config = dict(
    vocab_size=4893,
    norm='layernorm',
    norm_eps=1e-05,
    rope_base=5560.0,
    attn_scale=0.177,
    tie_embeddings=False,
    decay_fraction=0.772,
    doc_mask=True,
)
Each number is 128 + 32 x the weight over its row's rms, rounded and kept within 0 to 255. Layers, rows and columns count from 0. Numbers have three digits each. The size before them is the row's rms in percent of the matrix's.

# layer 11 attention value, 128x192, rms 0.0704, rows 15-87, columns 0-191
084:151110086090106120092127169116137147133155167087128124092122121101167168144138175117163137112152147121125112138151140102150136152123174166147128166105165133100175132120118138086089196117152058083108161122181141134071154064137099137081155106103095154127139086146135111078105125252141133129139139084148094071075151090155200105121171113117086102107115109150134138088116118133181087102117060086170154105130164076038172136152132099144159146111190092150164143099172093140130127097124130109120084085075074138178150177163098162134110106107096144061098156167093139125153137158168132136
083:091117162139166120145128104160094133083154125182148098152140019173131109098127138142077100092112119130154087155081035059155128116179139083076123116131150160157112131167153079116170165162140189101117146144178098135190136165148153080169114108074152107186121144113126132130168101090126129081101108146127121151118120132131153151138190140089133070124134159115142104130129065111098109112129128098129199107141180164064181123136137082168088112141110121165124128141129135204015157115140180153137180160155157108084141139154110164102119092129124158088122126106138133126133141117120116061
082:162086155115146118138115157123135128168100147127075171139131111142149148162127130148145173125135171127131122061128169133107132143119176126125062134096145146169154148150104117055112137156095106119125106133168107127101024149127118162085214151088176107082097125094135162068122099146091154117131097102121169114031091125110194100167170131113154155137136099134097093088134138081109134117194082089172171095102097140135149122183049118098161121118076100125118094140144168174188118107164130092141088141113206140129133089151100100118103040106114090129154155142124138135074150124114071164
072:135097092104033125109129125109122112136169117135143100084154097062151128068131125111155113103178161081118166128129104148151126144180143131139126127190148105087170095097200092120138142194113119159124163095108220173104180117120099087156141182154122120208089046128074115150104129109151134121123114095063104141178123114151130131125091074102140139115155153144161210138121179118129065115075143133130132107128121132120123174151147106119153114094152077134156101113163097121076091146109139117111135136110047128098190146129118200122149132104113165110136163091177162127131187126107078078
093:144134134123152168171107136140155179113144124099087079118109102126100102093121140171105103147091131150144066141085195111109133166134073144113105185167099111157152130137158137094139094054138101125101157101126108095128101132161121133061079118159110126142046154127152107067103122116131138148114113076096159104063145099105131142146133158189112108147108088120184094184086106159099130183115116094110079131101140118138224127090141181149097120117126142155098124151141139147099128128082195204146115122167159149160137148120151120145119186144161087100187077162114154156121124097044224087
076:129132196118159128095090112154113130075094130134111089153129056135058123105132161147117091110094075115176088104089077208096136079226083082117127135135106131141136151124163132140161115092099159142118143095125107176139137118122169124125061119087119149202082096137111122117157181118116091134154103141138158125164120115137085194144206077145160105159147118156144144141127130135100139181065167131088114127134126095168134130061135078151091107092124118151091102149162188107180153183125140126108226111140161154135126171120143154095111155133156182158175137130093114132121134154135184080
085:147172159116167148070084104114164128129132133171125011137071142155134156149067107124155120113117140122151090125097149174152126080129126083083171161133105108143144139085135121111162142098211167118098158125128139148161163119139123120120065139140140146212064177136129159154131147082137076168125198125094130161153121146140114160131174086126109175173133101117155116198172153130104066172095155116129130151127145114131098145135100130120096104143063115156109152177101210170171149127155150146096194114147089104080117113098148115093127196158132143094139077066125153079094130121110143082
087:112116150135159153164111127164149101162132100155115123159105101153150142121175154113119179081148177112101176110140111111173114127113097168118138131097108123143073152155112180101089098081145154124159124106127178098148140154113100138047137100148142134064070156128122147120144128099115109139103030114088136159095128126099078126152161045144174134155134148142140088139101181188150145121136111123056120133162012135171122120069136097110120116105139080144151119120121173096131086141151143139174062116144171117153113162070185042165123232148141104108145094178118154126101141133127119165
078:068124088117230135188125096146145156145101159176137127152147119184115092133170152158096124150079130103152164076156155150128124081093122106154146140133119166132064181178113118072152121148169151099125122145190090125155139187185104139019130119117187114084122174093187081145185127133102116125131124095138174075116132124143153135129152126110128127127128140076169053138115120174148113174106156095106107156130102145142194116193110118128102121140143171073144137156103162134125172122140136136128127114106116153143127135153179085105161094130151099184130117107146126164065098174107180049
093:029117111132207138141153099114103102167133095103098108134098102182126119138118098092102147097133085128173100172130071177071112111152141100133168061138169156154158168107083112082149142199102159134136153153134111165156140140133130111106160128107126090106141180146156128187150144121082102091115145093154076087106113108143051136144126117090141127130127147132131205160137179119114117144155150119099201110075138063187110171155086104116129106103021120059125124169178152126127142150166156085082117117145155137071110193132135118083121127129177085130125141096154139132118124177164117120
076:098116156149142130166165073142128175146097114109103094109139098174085134086168139124095092105152161181111121160122141141102103155118056127164155166127098218154138154116098115106101075099114140169120174123128036137116173174131134150100126141128105161136171176158177127128209152177096085158140101108126122077092144098139173130148136089136167135110141100115132085079090066123111208180155217119126044098157089171168081098175139147123094155143141079093148110144116074097114140127162129149094124148195133145146155065130119133113123111115118109181147139113148102165134089104138117159
080:106185156149125152146122121182139105133139162163168199208101120153111070126128140148077153120142095129147084083135134155152121069114079111110089122114089158136115171158103111165117108147147216143122087094140089074136050157162140141145128168108178117146144092149132187116096109099137067183134138123150126085092139102081144120126150160172086074128177102118092087056155137165088069136116120126069121163127121134149104130078095130109127106150165183187152131068104172109170130129171115099119163141156089118146127124136078104097155096085201159077090117146072144144102096171145125130
076:185129136104123120164102076125064137117089145194150107232149115169157095108198132120113137117138153131126091061156119108169117140183104128112085105118137144168174153170151100126132136122140155096145137136181079122103076165205151131133111120063114102086109199083091185171124149148118128067106085101110113130142132151172068108124131066175103106145107138133123078129141162153153136146140092102145125122109055138191070126155119102114194108098117075182123160105109173080122180094117190131089101178121083150136122117119162108086121149121078145112114137128121158137133149189118133146
081:140093106132095100132164117115114111127145074136123092070091130100144090079119142130146151170173161131138114175136115129091111174121135121139176148131137126115197107077109150089083154138103080121124168150142138178105191125129089133215146153107088171097121101104031117074104157086121117083139124127118134125116114160140125130153030125124095167118135116142125175169139165140138156139152031123159147089095084121143091161141148127158163161090146070133142124156153060092140132085126068078142140145175100107122165128105127125104129206135034172074137182097121117128163147099134129183
082:153113124127082087103191177162148149167176119107143104094151176032158167095126136113108136134128146130132147100107168123111155186102171116109096187101130080090105110132148127163099118117089084151100084129119086150062104144130110126139170171154115149079183096133156093112073133076137186119130193129132134162134147081131091056136132181109118165091122106107143180111102188129117118079112138156168096129119095099112115154092167152140178175121154101071142165065137089159070118130083074109098109145124133132094163136112137148152130156108106113234156141145116137122172071108195149136
081:186110179174060147097147131142139152096083090165093135182152108072147198119144101148156125110125119151164128188074147146154109126141104149106101123141174110141059151104130071132105120097130129165143132125088143147128119061137111102173089143149145161160117110148101173175166165087137146056147091099084137145161144132117186148120179089123144094170169147126118162136154188156128033121081204159042135075108090107100074127087126144161110121130146133145144138171152160185105084135099138157073157133147131124098121182133097145141142205145112144124090100115112178115099148095151141103
087:147129255123171166109139177120108073111110131122144135141214160124117084181100124116116092109103117124166089130115160193076119068146121139103078118151159093104103137134129098163157159125152101141130110123091083105149107143165150113116121086089137126130107130195192171208200113165108113079112141111153150128121140151157134115149183135169074114117146161109147152064144138055109127100137173104087130129159146125130103101176139123140115162166146147189118124186131132033151115157139128133187120111037128109115140160100107093126168115144148110145134094110127158161100130144132136055
094:139145142125084062164142086136145159063161135182079120161159133135159145089104118167108122130153096134094087156137104099156142088122097125138125122163092131141100098142147079124148093131158161125107092093108168081035080061118157098091156150112167169103210149123143101167163144152136132198107133146106123142121118163115117150070166069148151116144138156169055107139186109117100128114128163071194197123105158139102082127153073146107145097124097155119151122070115091142134148103119158067188101164181091173118118082133141110126117164122159186059131124145138126167099064148148150154
099:129123125141097137119138176139153071188108083130077144128112086136103124153151166107126128161111127076101089131099108102069145170147151178121106158082139155135190194146117115094136132106113136109103125127119140143202177175128095165136111165137096079107135153146172121117126082116130137117076129067161155117168117093120196109159167131180189101130182154119151111171099127122132117116153104134080126112168116085239135177108173143136074181118125144094121183104126108164129188150131108100092115116102127160173184087070194130092121083155143107139147167160070090157089147053118138097
097:155156172110123145146166080118175160103118155175124157144107109149147101119127149095155187129176121126135182120120101125097119108086080145129044212176042164129121150105129104133178094131150129048107094120104098102114080198181101090132107110098100156115173120148183120098118150122096132110145157149148165175125163120090155139063155128125102123140131065105086164137096153126145089154135172081120134122165166109101112119122140177131204144056124162159158144100122147138103160105152202126148121117102150194169051088093157065104139137158112113131150147150078153109171137143162153154
089:118108121200074153190172131163153106101132150173089099107114089044118118083087068055135157148158123039098081134171090105180174101170098162148133128135114170126155154142146148089087125173081133139147151125123134134146153113145104145122147143132116144075149174146176121150142148137108170154098144107152127090101106135114124136085099110086166107103169154114174164116115202114205049097121086137154122124183093124158117094109146163085128146086176136107168107036110128224089140147164114103143092111088146140122135132118095097122124136157150104081133166100124099136138131163138082116
106:134132135124135156098152204162133135115122139147083174135094104110050103109151147161160108079122110120130099141135084100142116152103138180145108212068132128111134136118112077150117122135142140090064127091114085112140166127122151092172131152119127115120219126126192085113130097089155116133145136149096133082149136071112175110124103166130095113161116163114139109171156161199136077146097111154131094121128128118086121176151182117124118172110167152148156128163175047102116115128109167113086136186132074142082157126143093119173136046148126181123168095132068197109151134108038126051
103:151121108101077152142116146101121153123071099175089164100121121151159136153117163081101087149089090067129139101107121120144125178133140126152041139108137140150159205120171082155115093124094132087106109152115124090177122044140114125089116111169074142056183169084116108132137142106154043125151146102128139114186112147077087117107116187096095123124152141120067160075123178106137173141115157173093172103120168115169139123149170216124112158099170088117119144109165157145168192122127137191116110121183138159144132128127158109182102153144162093157189174098120096125120145127146093094
095:165107126087160128148113084116124158112112147120140146106073149130098138109140157179080136136175156198096129125121125122142090170125129157131137097130142121096092066113163154153137140082108105144183093196151179112082171098146127100097133169127132194129091057153115163144095160128125075114119171161068178122124138109121157165122129069141169125081112076155109082171192087122122124117133052142158165067156176135126068075118079106133106071187082132118125108136205117147119070158129135063137154120110133120066143109186090152131137106141120131073155163156155171188140134159120096160
106:150136112156128162122107154089090110131116146127108115108166094073111118108120156115131164067149182149134171190120138087125104059107106149104102109154084098096196077082110131066148115218079152153132136105169166158164169147092144117142134093142121100152142070152156133106136103136081167100150096103181166154129154103129113128126108079116174176126125166099155049167114097132157060165124118056162138114156175123171157164111155137115144150132086171144126133143082099060103134112175134072139107121079084150191169113054142131149140068106157089117086142159120168158102165130100106149
091:115156125102168117124153137145149096127141182133137161094141207076135139158140115108137024147157134086124085120159155144094153147133151115152171139108145150129085153176147103131112137110124149129202117111084097144079079115097144133138100156143160185076114155127100062160114103130188148166085086139167136054142119172118162075127124170154076153115140169147158163138130132119104197125083135154109110170080132117074124080178160126159079120138145117107130141047098203111143167161140057141107158069161172123120146145191083141129123116126083142138107117130162092120159193102148142067
103:119139164100087089090152135093127079042140136142102181155116114090139161146146189115156087121154103162108051129150117151094161126173092116134128135109139151155164101124157116214113107077174084087123140108114178111153164086118138145082106160098114129112182119100130132115153104148157155172079087177062141124181086158128185104119173113132126139121104142151079182165200133087103139058139113176100124143148115102051141149160135115140163120145105128145128151094178102169146105140102135121130152226152083138121106106142108168165102095120112154061168154166073130111158140099158163082
103:140094106106134133113144154102104125146145118142093130127082140096124126117042059040144118137135111018144090127149113109128157135155134096111075136166111112113101201162147119105086161138127122136129066176095079129194099108125118138129166131104115090158122146130111158110123112102095168079113148147158137090139129096099155127145167206128131151113142104099137140094131131116110111041141102155118104085158216113139099152156098219106104150154163098125098143199137153108155121104148114149135133104184134128160158130120231082111133122182116129113174162101100045159134158080126155142
099:070122046125110045155135110158167090113182118165146127126149141113129204102149118175166145136115119135063131203126103094150126174125107148134175203092126159139115115135111115154179108093162142098143128166127169131105125145149131120063149177125129083087169119107155157139141173113137087177172195172102103119114172102094124127070158120102110114098149130133053164162164112205183130091104096130148130089118071106101136123104128123146124149139166126155143146096171111199150112114084163108121081212155110136127108177135121105141161078149112159082147125126126173173165107132128141062
107:164123108118174137132125130137167104117118136092130192138155103199117156140169111117115162127116157164141165140131090065135139118106094153128168115107158141123151063131012134129143110144082139170200131086152185164138154085127126163141130171133156097087127060078159152163183136158090095116153166131121118120096089154130173088135119071146126162131104182114214139214092058123149152127126103175148130104071079128148108123135110076119104078119061203147161106119150135103158102120147131076119097152117135118133112156092134103132156105119084084090151150168177124159057136132131119123
116:154190098081150089065123106116097072104111149113098157123155115185067109124190132164127133102155132133122102116105179173126141105160172124136149106131138142081099082149155195146158143154091088135136113119160113154040163152092166151192120144141127086148093096127121152093141147165121115100149047128188129073088132125135160124115154172152091068122125124115204114118191080091086111114149126109130150105092178095139131161118151056137102116142142178178140137174126089082127116090169105111184123128108101115084195179148097146112140086139115126130057171154159174149139162144144171161
096:096184144098137088149112157131119150199127122159206136071129179073174145116174114137119082097154151112099103108119134153123134128137143138130168123113151085105185104125120084184115181091152130126184120181148140123140140105066143125162112178100168168142118117148151153139127093098123148112106107080139118125144107197186065132153128150091113111159103194152092196160178191111098118102109091196113160155058113083086118167177079143128150120131088076137137136121151161117140112111052078146148118083175131080188126127133092166162147125079123100136080104095130149069140133082156124116
095:085098161117172188101187136139128163162128118101120147153129065161135107175065138133116062134085163144122115127140111159089169153130154159079145126149111201148111140058165094110114123086115181117142133117141164125115139137136143082178091082135161119039169142080133101126166131148173126110111061104188107073147128087103116149152142146084158118129118116094151085106108105181136158133090149090106179150128098157051097115124159147122145137168071084142188117088127091140136048155082117161121168123201130121099149137141078180156124138106086118118185120147139166147112159129095201132
097:183056138142128117110160147112080117172093139139183163106158134166103188114184145107117135155131102222139061067122145226075102124158055147121176112110121217114083188094112157109123044094135110113161184116129121128132132158152177126122098142120095140069082117099149164146107158120122141117133081120154099123133078170134158159150122105103147082129139139155113105113122165125122127117163099098047086100115099110090142138129110113105169151126157086097128203103098090201122103112131127109126099180159107145112061111112162151116138172155127142118109149150088142134098167106145125135
096:135163156153201106180133119175167100107139116093095069147103165117094093130106171124179146130138122140132123103100102163103090131077114112154151147108118153130181103162087170143190108132150143065127142077145136095136121172135157160106124176156172099104203127126164093180147119133078101164128091116127148151157179146104083087121142005136117150184132197145125174128109141114186090152125152130112107171174069117112068141115118095108124127119108162137104105115167148171066158159103145095100133158098079129080089140137078094125161105106088158175163083131171115122163091172143174155
105:108083087087162134162101178116175128125101137143153150101103177123160122164116061090118113127121126101097122135157173166131127091121106109133203105138133124096126137121116045182109194081129161133158113193134138174140182078094103143188132159161117079136128144101107202162135117110162130149127189030146113066127099159145098121132123144101079140111110136115112134111126111065100109149138158105128117177101103086139119165129126178114123125164144079096147185119172125140155115177179087132160109072108198076064163158152169114141142133130138115178105133088159128103174164066150072143
106:123110064068116085150144110074160119124134164176109108131156208097109148094168070116133163171160132050131137135116098089126131177153142109131138111113124110113111149155099142110097178120147105135148121192119153089116090123120102091120130132115096137161175181183148149119133113134098152086119170139121132087078138123141142152112167201147097106086102100153160154176178160089136121123158086119154106148115101077192164114155109128119159087139133013158113190121246163125207097133121129151156106090138130099206168163140145115136150121172109171099129158092119114154135141106143120102
101:110126176175098146169167130173121155137160106196081139095125155100164119135102168155090060181146142075153117168132154144171153133075108073123122130140118099125108192164143124131069147129128156143123148099130133139099140022152115058110125108110148160064144161086056079210133132127135145093124167092139154119138131149106113135116143098098112100153115190141130114114086162101146089129132150056137157145102159137129116094128114114119138075139090128127157090208125132118084116111191127149117110170210096148149168221114124111164119136139152159099149123043128105123116096160119160160
099:168128108137127108122120150156071101131091112127110067182198139105087125135109162118140195129163140131160142167117167108141100070162090109100123156152139125142067138091155185125146127123167166076117113127147108123111170186101147135091131135199142075113112141137181164142135149161094109035108132160182135143145137098133121154129133039137159171165126121068160118162105119196138126131137129082126140086097117123075105136135100085119138133128112163115118147194143125125127131108122114091144180153095056167060139053082024144133122096087153181114109159164126159142143142126112161198
098:083130093128151176110057131148148073131203129119167190089109176095120151077129101100107124124109186078101119106136156095151137096125131135145154111088172115119112120177127130124164139194096091173109123123168140160226145094080101117166177150152164109153060125185117115151124119135170159174178157050145110157048088102155140109133125178152125129109154092142164119102123106093097087143135098192167123143121103157204147128136147079162141172136103103118127068114164107084123159176162098154092139102093176097143171163163132140092138106148102144137114124130099100116165083155110088090
104:113111096175171169105110105114084148095119131106144112184141079161100079125077073166125151124136159116200098117129183219154129080145095119085121073221109152112065130122138184109111153174137147130134132056154119123086099167149143135192174112144179138119079164143133134159147138153111084117080087134174141102111152152095170135127179114111118143160121155112197085127088077151140149142132125057142145101097133127117098060134122094120153104130138173136142124174071136061118104075159127163138139102078101133096136094109078087114136097152114132120129152117136188105101158154075164167
094:132129117172194135186087161185101133127118123078158095128139192062161110072119137161066103141105164101126125156126146157190085151148162094112146101106192126109118119169139179154160137142092131157101154158162093128144189110116161142129136134140149155134047116110152137183102087087137106163110093098138165125120102140140087154143119146149163100139127173159117173112101181102136136171167110159112105146132065141084136164089058060126139090141128145079135106046140124082080129194087093179106141124135105121123176186132062151070153166097120127169086106125161092152153151131122099171
094:123075128186142062111081171089134143130132091117122128148102111180113155177134054120099122122114109152145070096177140107151142163145097090125135123149149131158129170160118093106134141119135108085105121078138105103074080136193157127092140199112119132161096136058115117114178139154159140113116085141086091096084104143094147135096119102068079098117169148146106101044084126099099166069198120132123111098189168156112132136149115100114107122145171159140104107170094137171139116128162143165149145196163101145152122162188093065070112108164140091103175115151079202141116109182151122171
106:155133157074180134081098054160098141137112128156119192119137186198117139128091166118157109172119104138160125147119109187061120163102128134131116083145168136154114105101121132194091139069181128161148119195096134121172127120090100110125094144147156130132084133119129160066123132169160153108126094125078111137095128157103157154116181173140076125114130116120121174116158118137135180125173170142127099159078147128049093110150167088141143083222169099117093121197185183160157132146156116152156136156160105096108112129171118107123125126120074099085173123180080087150106137101125181066
094:156147112105129100154133105132175187125094123176122112173108115217185119138076122100125143177140164080108109166152140086129085084104176105090090101151147095085126154075099162116084136144088134152171097164120173164098140071140060128160155120138159225127143074165120170075136150167089109086137086096132096164111120147170186098152134107146081138140134134131127160138140089088158173160153151061137178142143149155118107076120129073109115068125106062144137127117162125129110130170154127126137196129062149100122152077144068181102108139133112079165110111095156107143135115130149085165
090:087186150079138119148130105158077187080148127116173068132137217118135152135130149172151100140130172164145102133086119125112171206126131126108151111113143146147161074121128099118111151079135127158124156156150160084095110072139150112135136185088172161159127161179137062138139116164148114144110100102153106150143100141089156149126118074076068087166062215155107129163192123142129154119121091103189144171125105126108139093120093082138154094146135131146130085109121138127158114153142136150068113143206075134117101133091062130166108128103055171056148115081109185120110097150111135105
092:150141112124158128114083155060119101160101124083084133125113138134120131087178123122143128104095119177096158129141120086172069146153160102119150147076131137094235170101131148166153115147135117173094148119143112134145101129127171151083162143079125118194147084129124132125086103096123117121173093153120131143140103129196092108154081132099179146062127162148116137076102135099124186135153077209118113105154129091150137172174169147112113163040103166071089151142157119158122165093119121148138109160105051079116111133112124174076143067115078145160101136196085144181089138135133069166
097:181185091112110105154155145106155114113126137190123188099127119107100187144163119149162120120178088137146114149142127143161101120128091137110170116165151124119089137171161018170109180125120111080173104176077103156140115099138128149111069130148105080097119128076135097103114168081082193092136145105143112098130118131145218143099087125143097133117102121149095116121110065113137165165103157074130147083098147116088118106131136218140130110099157108106142127075125158172188141175112103086150127085131149118149167172115156079146126117160146150077167189148125124141042189117135112179
110:148152183129104163097105224131185142149136127137176133092115076093183079181073147076133142107112115109169087138130079133142142033122109140120099124127108152139185113160116112162144130172147159158122146091171146161244168096116139103166118101133140125053155113147146174159155052091120136125098149061119146145098080131132091106102121157090138135147169148144110129166098182087090068088121140137128103152097161120077100184090152204106157116123085134115126149085098138083095131140121095157143141147110144129156121109122148159146133125108173101115113139067099158056156114130154130130
137:123139133124126070137088100151120128086127140167157116193158118132176157104144108108139131070130166138202192131087116140109170143119129110110113090103144135046073139113105085062150119131071150102133079088148088105076139148194131145111137043167149134148162129071083125114137158128126122176122127172161159144159201129090117128076140095153151142106158156107137150128111099166075148102084085133188063112154126124126146144104102151123142153091134068196161136105067172182126157143135114137147100142157077151068102102129161133132148182152198162119115114145139141076153090106164187150
108:150125152139136135133121109098106121142099143079156121119152174132162163170115142119174113176145123155112143153215126166098117115165108124073136112100079201134131110084164109134108105067183118122152142137144125113171148046109145088152113093134014191080164167168134138126097138102142152123134104128125137143149140130171127133127078175170137051124141084127103140099121092139156174141146157127127117064098194108186084149126172121097148101136110147130146126172161099074170119189131125069092112143116094119168084101096175137227108147154131168125093160133117083137092108141133098205
125:071149121116172108063115144086137157062105113177116180175176105151119112122116103094113119101078124120141144127119140120142143068202162137138128095145058157160196157110114160124082185112136108070144089154139048149136172130152088145180181152086181117115094172147149138121137180145165126126144112161123132184141117113118138133110086197111169152094177155104156095162154138144122073128172112171155140098101089158136145120098099176125112105201101142107094145152072074046149068090129122131131150157134089098142113086122165142145149087101104101079084159151150107151103144179110148128
100:141087125117118092104202176149108107053207095151117210138115099118117123112092152143055108078104148117136111117090118052118123149114089097161141151156160125106141146146150124135106118100108196130134136126121195130118187155137169115174100147135141095130107072163070131136152147190126148134168098123097100109099097166116146097174113097148109114145162177137167101079100155146107060122096086130084125113057057130102152154141123109124083083145184147158116132121118112106148140149136133213115143120123133154083169134141067159143119097091169166125087096178103121121114196124078157065
124:149135166090144138115073078100093158087115187110174129162164123153160144119135137193171101140144129137118120163123136155134115084122205145134140103033165132159136130129173115101084124106091116149186125121118098079123078102168160084097152108113141181117135072147156088128108152148162067163152068134117121186123139122104053148073128123103157084178113093171093143150159060122130172151120139121207076176105183120185138127113166081103162112158164130156078093134070114130100191127126076134089122174139136080077116143150150110140158141109167156076121125130134167126102102119086103142
124:138138072086111078144147069131102098122126130078130138086143152142058123148150118167110125167158137165149140156137146136075158236122118110146172123157097192084093112181140157062132157122058133115125119145091129098082081119090148160169137143172104126126127155106111120136152155130116158165143101102133169071155124117101143104170103104248098129090090136067145111122136081108144168140131162103102162113124094113141122077094108084161075096195159130092099113104164139114100158171133189142103143096162102133147140139086165146124111111180117124139111156103150054150151116217125162111
113:181108098091110126089088158118125059185185139114188141159148142132101102072137119117110074106137100069099100129075126090131120158167125107170131121131075161148154140111159087161141121143105125137103107121153085148127115144131170125111181117063164121116102126124128136131074127048071153138139179155155050148117143136120107098096178152129140139127143102160130197086092190118085134110087080150113084136125095096099138149175095218140184151103124088109105119126086149169110148137142126133142099121174170104151118131093183079078154113160161168136187141152076089046132134154146171079
130:176160126080149071115093200100117108133133144163130101174081120128099147088104184105161128121114105165138110134142091129026177169128108083145125167110106142175124094182137163102137144153122160164096127170131120155137098107082146096091150099140082146137110106140071151108172110097118152195125110190148105091158121201142171122102198156144097135169131161107116153147138078163102185120112146166149134138132153062117137127062157184112131112127096108154072110115133184152154163116125049161194106176139057091135149094164148137148111094151121166133119139101096121164149059122144130083
143:125119090160090130098132174148114090144134074187112101100118136104156196147199113051141149131141093164151161064185146090208108121200141127125133121167067137160118098131114088087127090096159118109117127189109103152094165124070117111117094156130135105138093099138069143084098101141156143133143191126121105087139124115135170107133182119182075118165089149107166089098109207144058162125145086162111128107105086130111167157143109131148137121107141094113147117163162149082191140070051174130131154139143137139152128102113149177117104053125119141136148112138067102188095149154148140136
134:061190132111161125121142122166120213069153150152131085088160152065143134106131172118175141103168160131113169127125138136101108157198120055178113120194140045112143153122154104157105133126147122123159136152078075066105138141113083081136104136177082095139141131173134081094100122109155149120116187089103136135130116136084095135099128087153081125136093164163169084134106202123112100129122098165163106149159128127110095124140145122094106071152153092218148114147126213112155145102102144134103102090116074128150092136109107177167161125097088108078119122179114125138162148090112072115
134:178111127174148149134177143166117130127083086117074131115147103183071074147130106129064180192155106148159093098091159159127127159102118099105164156148160174132125116138106163152102107097115150146110143145121134147035131156121104110103138138153152119086171151164080124121099116107081115115079071099168163118160169144147159095190174111157125198189149075093128127147121138098154167232147202113118105098124103065141106093113106099101156138098153171103083140127142160125150077120162106162165086124177152096085154131086140088092132131140053132104150113145130131097094162166109146178
127:104150147085104124109176086205147140083128088173140152077143161175159075157074139087114172049181137121161118131067133081116111067099111118093063125093169120088140180105130118197137109138160080154105072102153131145157122154144068113161109124111110137105194150156154127107172165096079150123124139165134140121123139091141148131126128151116147156130149181123118167106168198128192023120096053146111113138134123147108130132154138159144146189136166142199160129118094139130159080138172120156102121090134070135092106118129066110193138115152148140136119150168089125117155165122122134125
140:014101184094101175143152109176115129165140110139143157140130135103152179154154116135115108161146126032117160130135157139192091080178140108159086097124125130135163123081103108121105104115126177084148088131096145164043116166121128120139163179141126130163105095129183186151116123121104129138142131141121151170149160149138114090117082124104126151138144094142155169169083129145125167131134162091168110127059086147092121087217083095103152154117110126139150165112096022163140114123175176170127155152086147153105130112132093087036133106109112131157096098154136170091095147095116096120
111:150118114091131101108137124114095159170109135117134092147104127163147182064113153062083109064092139143169203038146137089113158142145125099144165101123119160144149165152173161085075163048108132122124109142152084104153176145137126142107114131127147135115126087155072148088132145073135154159100121120162084089113111154088128159122094113143131103186124103108182095133094124096051125166138050192157045138133105071126168125128121151165116110155135079160131117106154204107131132088175070176127108138164115108095168170133163136160153113151142161125107154195128128109078145159159135178
114:135138105113090174136143061168120160130135132130045117161131120128180135100103185168109062173144158154141243092090138151140123114137087149124152147131116076110171127155146113096108119074064167146169087147119120122098165119108151129111116162112140140103147094104114089146102117129136132117178096113171147123185198115157164152099093104126142176107148104080154120138164146122072097159143215147155094109084106129131107122081112153143103048163138135092146142070083189172117147098104161142132123148100115146115162112128132077145108124138078171027133139177135127104149137160075173160
125:173161171095111082134156146112111093135161063121177183142107073145033093130084141137100129130170137170127134087122144082140129178155080114109114174073083186077161100128105167159125156095185163117117143084096109124116149150109136170179166132131163153073167175085092107045113144081125162166139092181144142140137145134148143108191161162134131129155131123116170132129155156097170148186104173188120132075133084127105117121174091110117118145105073120144120128084142075116171118183096114122129123035147072119079124129106119117143114100173138127110130110180114122102149175112117151081
128:169107050126164158077102153130105182185120105146143129127089122168135128169153165120120089110150125160131125097134133148152119111128100136132134057089091126103138130103123124058142101162063145109120120113164121151144178116110159196130131148117162134127140172156125109151073170070124148163149145142203101124152178101103107085097160124154194082133129134091138146119159106141131090104041138137145154081142091100140112159108107115150131115201125155013136123170117099081115145149107118121129143131132166094073156140104173127150133076181157072215148165166129063108098085188159146121
116:119179110153154070135083155110172124083180150113127123145098137110111183104133140156129105089094137133071116175149134109057135180164071081158178077159148115109173170115186117098125191171092168098138111124108096101136123145125173107148111140207112126177053111130177160138094146098171146180107168089098099116107121165112080124131040093143156114130159160144201091108087096088137105082117122148142066128136129132127168158068185100110059131154119116145135113120077117115109156137163149092117143134082124141194111135124142200133150114102166154110061120144095104162146117128117122130
121:140123105154167214124099142114090065140152123136114096075110157102144152138155137114138114031116115108085190129178154142164094119172126130208164155137088079124167111137178147162167118106141118142154136133096156124155171066107151140154094158081115140150067102129139142109134119159166093160136150083129064116052105158089095121136140129117142079119143136099165091091014124165109086111140079150117155110124165162088118132104155135119118109102111141090135074095156107068128136117141156146101112063094124147165133182084155153136158096077112161155159148148128124179073110202128162123
121:143113157151050143159186173123132131174128088086128126117187143109122126162188115164129143115169194121106093120098109105202085131080165138134121089111199176103075067121156084133108096089103159129096188075095138140080138128123153132101126136116139103077183085113115107202128154125135104132152155105082113116126129113170115088142110180112116103140116103181114149175131134152133090165084167134106183130092127122167114122181150072124136129141158139107144112175134014151131156178131078131080145188156178123098175113111117131140132115142122111195114063151151125082117167092104126114
114:113124107138140142111119122123130174130141117138095160067128112119130121156128126127087188120100104172181142121113147152135111121104121152195182116199146180152171150174129139149163113099097061097035131158119149146109174089066119122128137145115128168174124129128114089120116131115122080129150159128147083076114079177091128077114136135151100156164088182142152118103122046174043133120122060115146161162092137028171115110133123143141104122093159176057142078160162093136146107134117124153101105177110111095112137099105146125146144079130085110224111167144141142123090055166145119152
120:131183146140162111101118137079097161111120149149179149125180134097107151117204099136214174153198157134117139141155141130130169087166151159123113102144108090110093126131119107090149111145126115112193094120075069086082109155135124135175171102150117153105160136139193099124126168175165113148136092139115148202179129104111092140100176092173133174141092189084148092163157162201173095094133107090132126129114090103134172104089089096146090101174140092127148093084066120091140142173081107064162147098129079148134108118132140161157124128140118050110086150119144083165126143089069152122
129:171112146126082081119167187140125111171133077125089138153078110109136134101069178144076102123149141141084100147141090105093142122104082181076146146097195159106072169143161132159140132141143136193115160134165155172164130154124114115136094097115054094121140134116076122129097124097126187119116086101129115085082119144183196199138097174116152086096154116130124140075180163115159111134157137168098148080123114087161084197088193122145100159119125125151118141131180121164128093143128114077115099142165168130112112165115134096188112168201187143088159123176116176185126148133132087105
136:112186090118132174138136114113104108175161128082108117100180186112143127149213174127159082150107152171079205111122120182157103153152067135183153167116117170116199099153144122146125101066145057092118169088101135103125208064087129156099137166089146120132150150133142109123073137101134168147149184130162105097136140114142114101113081138111107120113070106136178153100135119126079178108130173140194139082087162102085085124136135136134129114176132128096135163152166092143137127127074143139094121089075090091195070183084161096110154105165112120127145130137158106116141108171163117144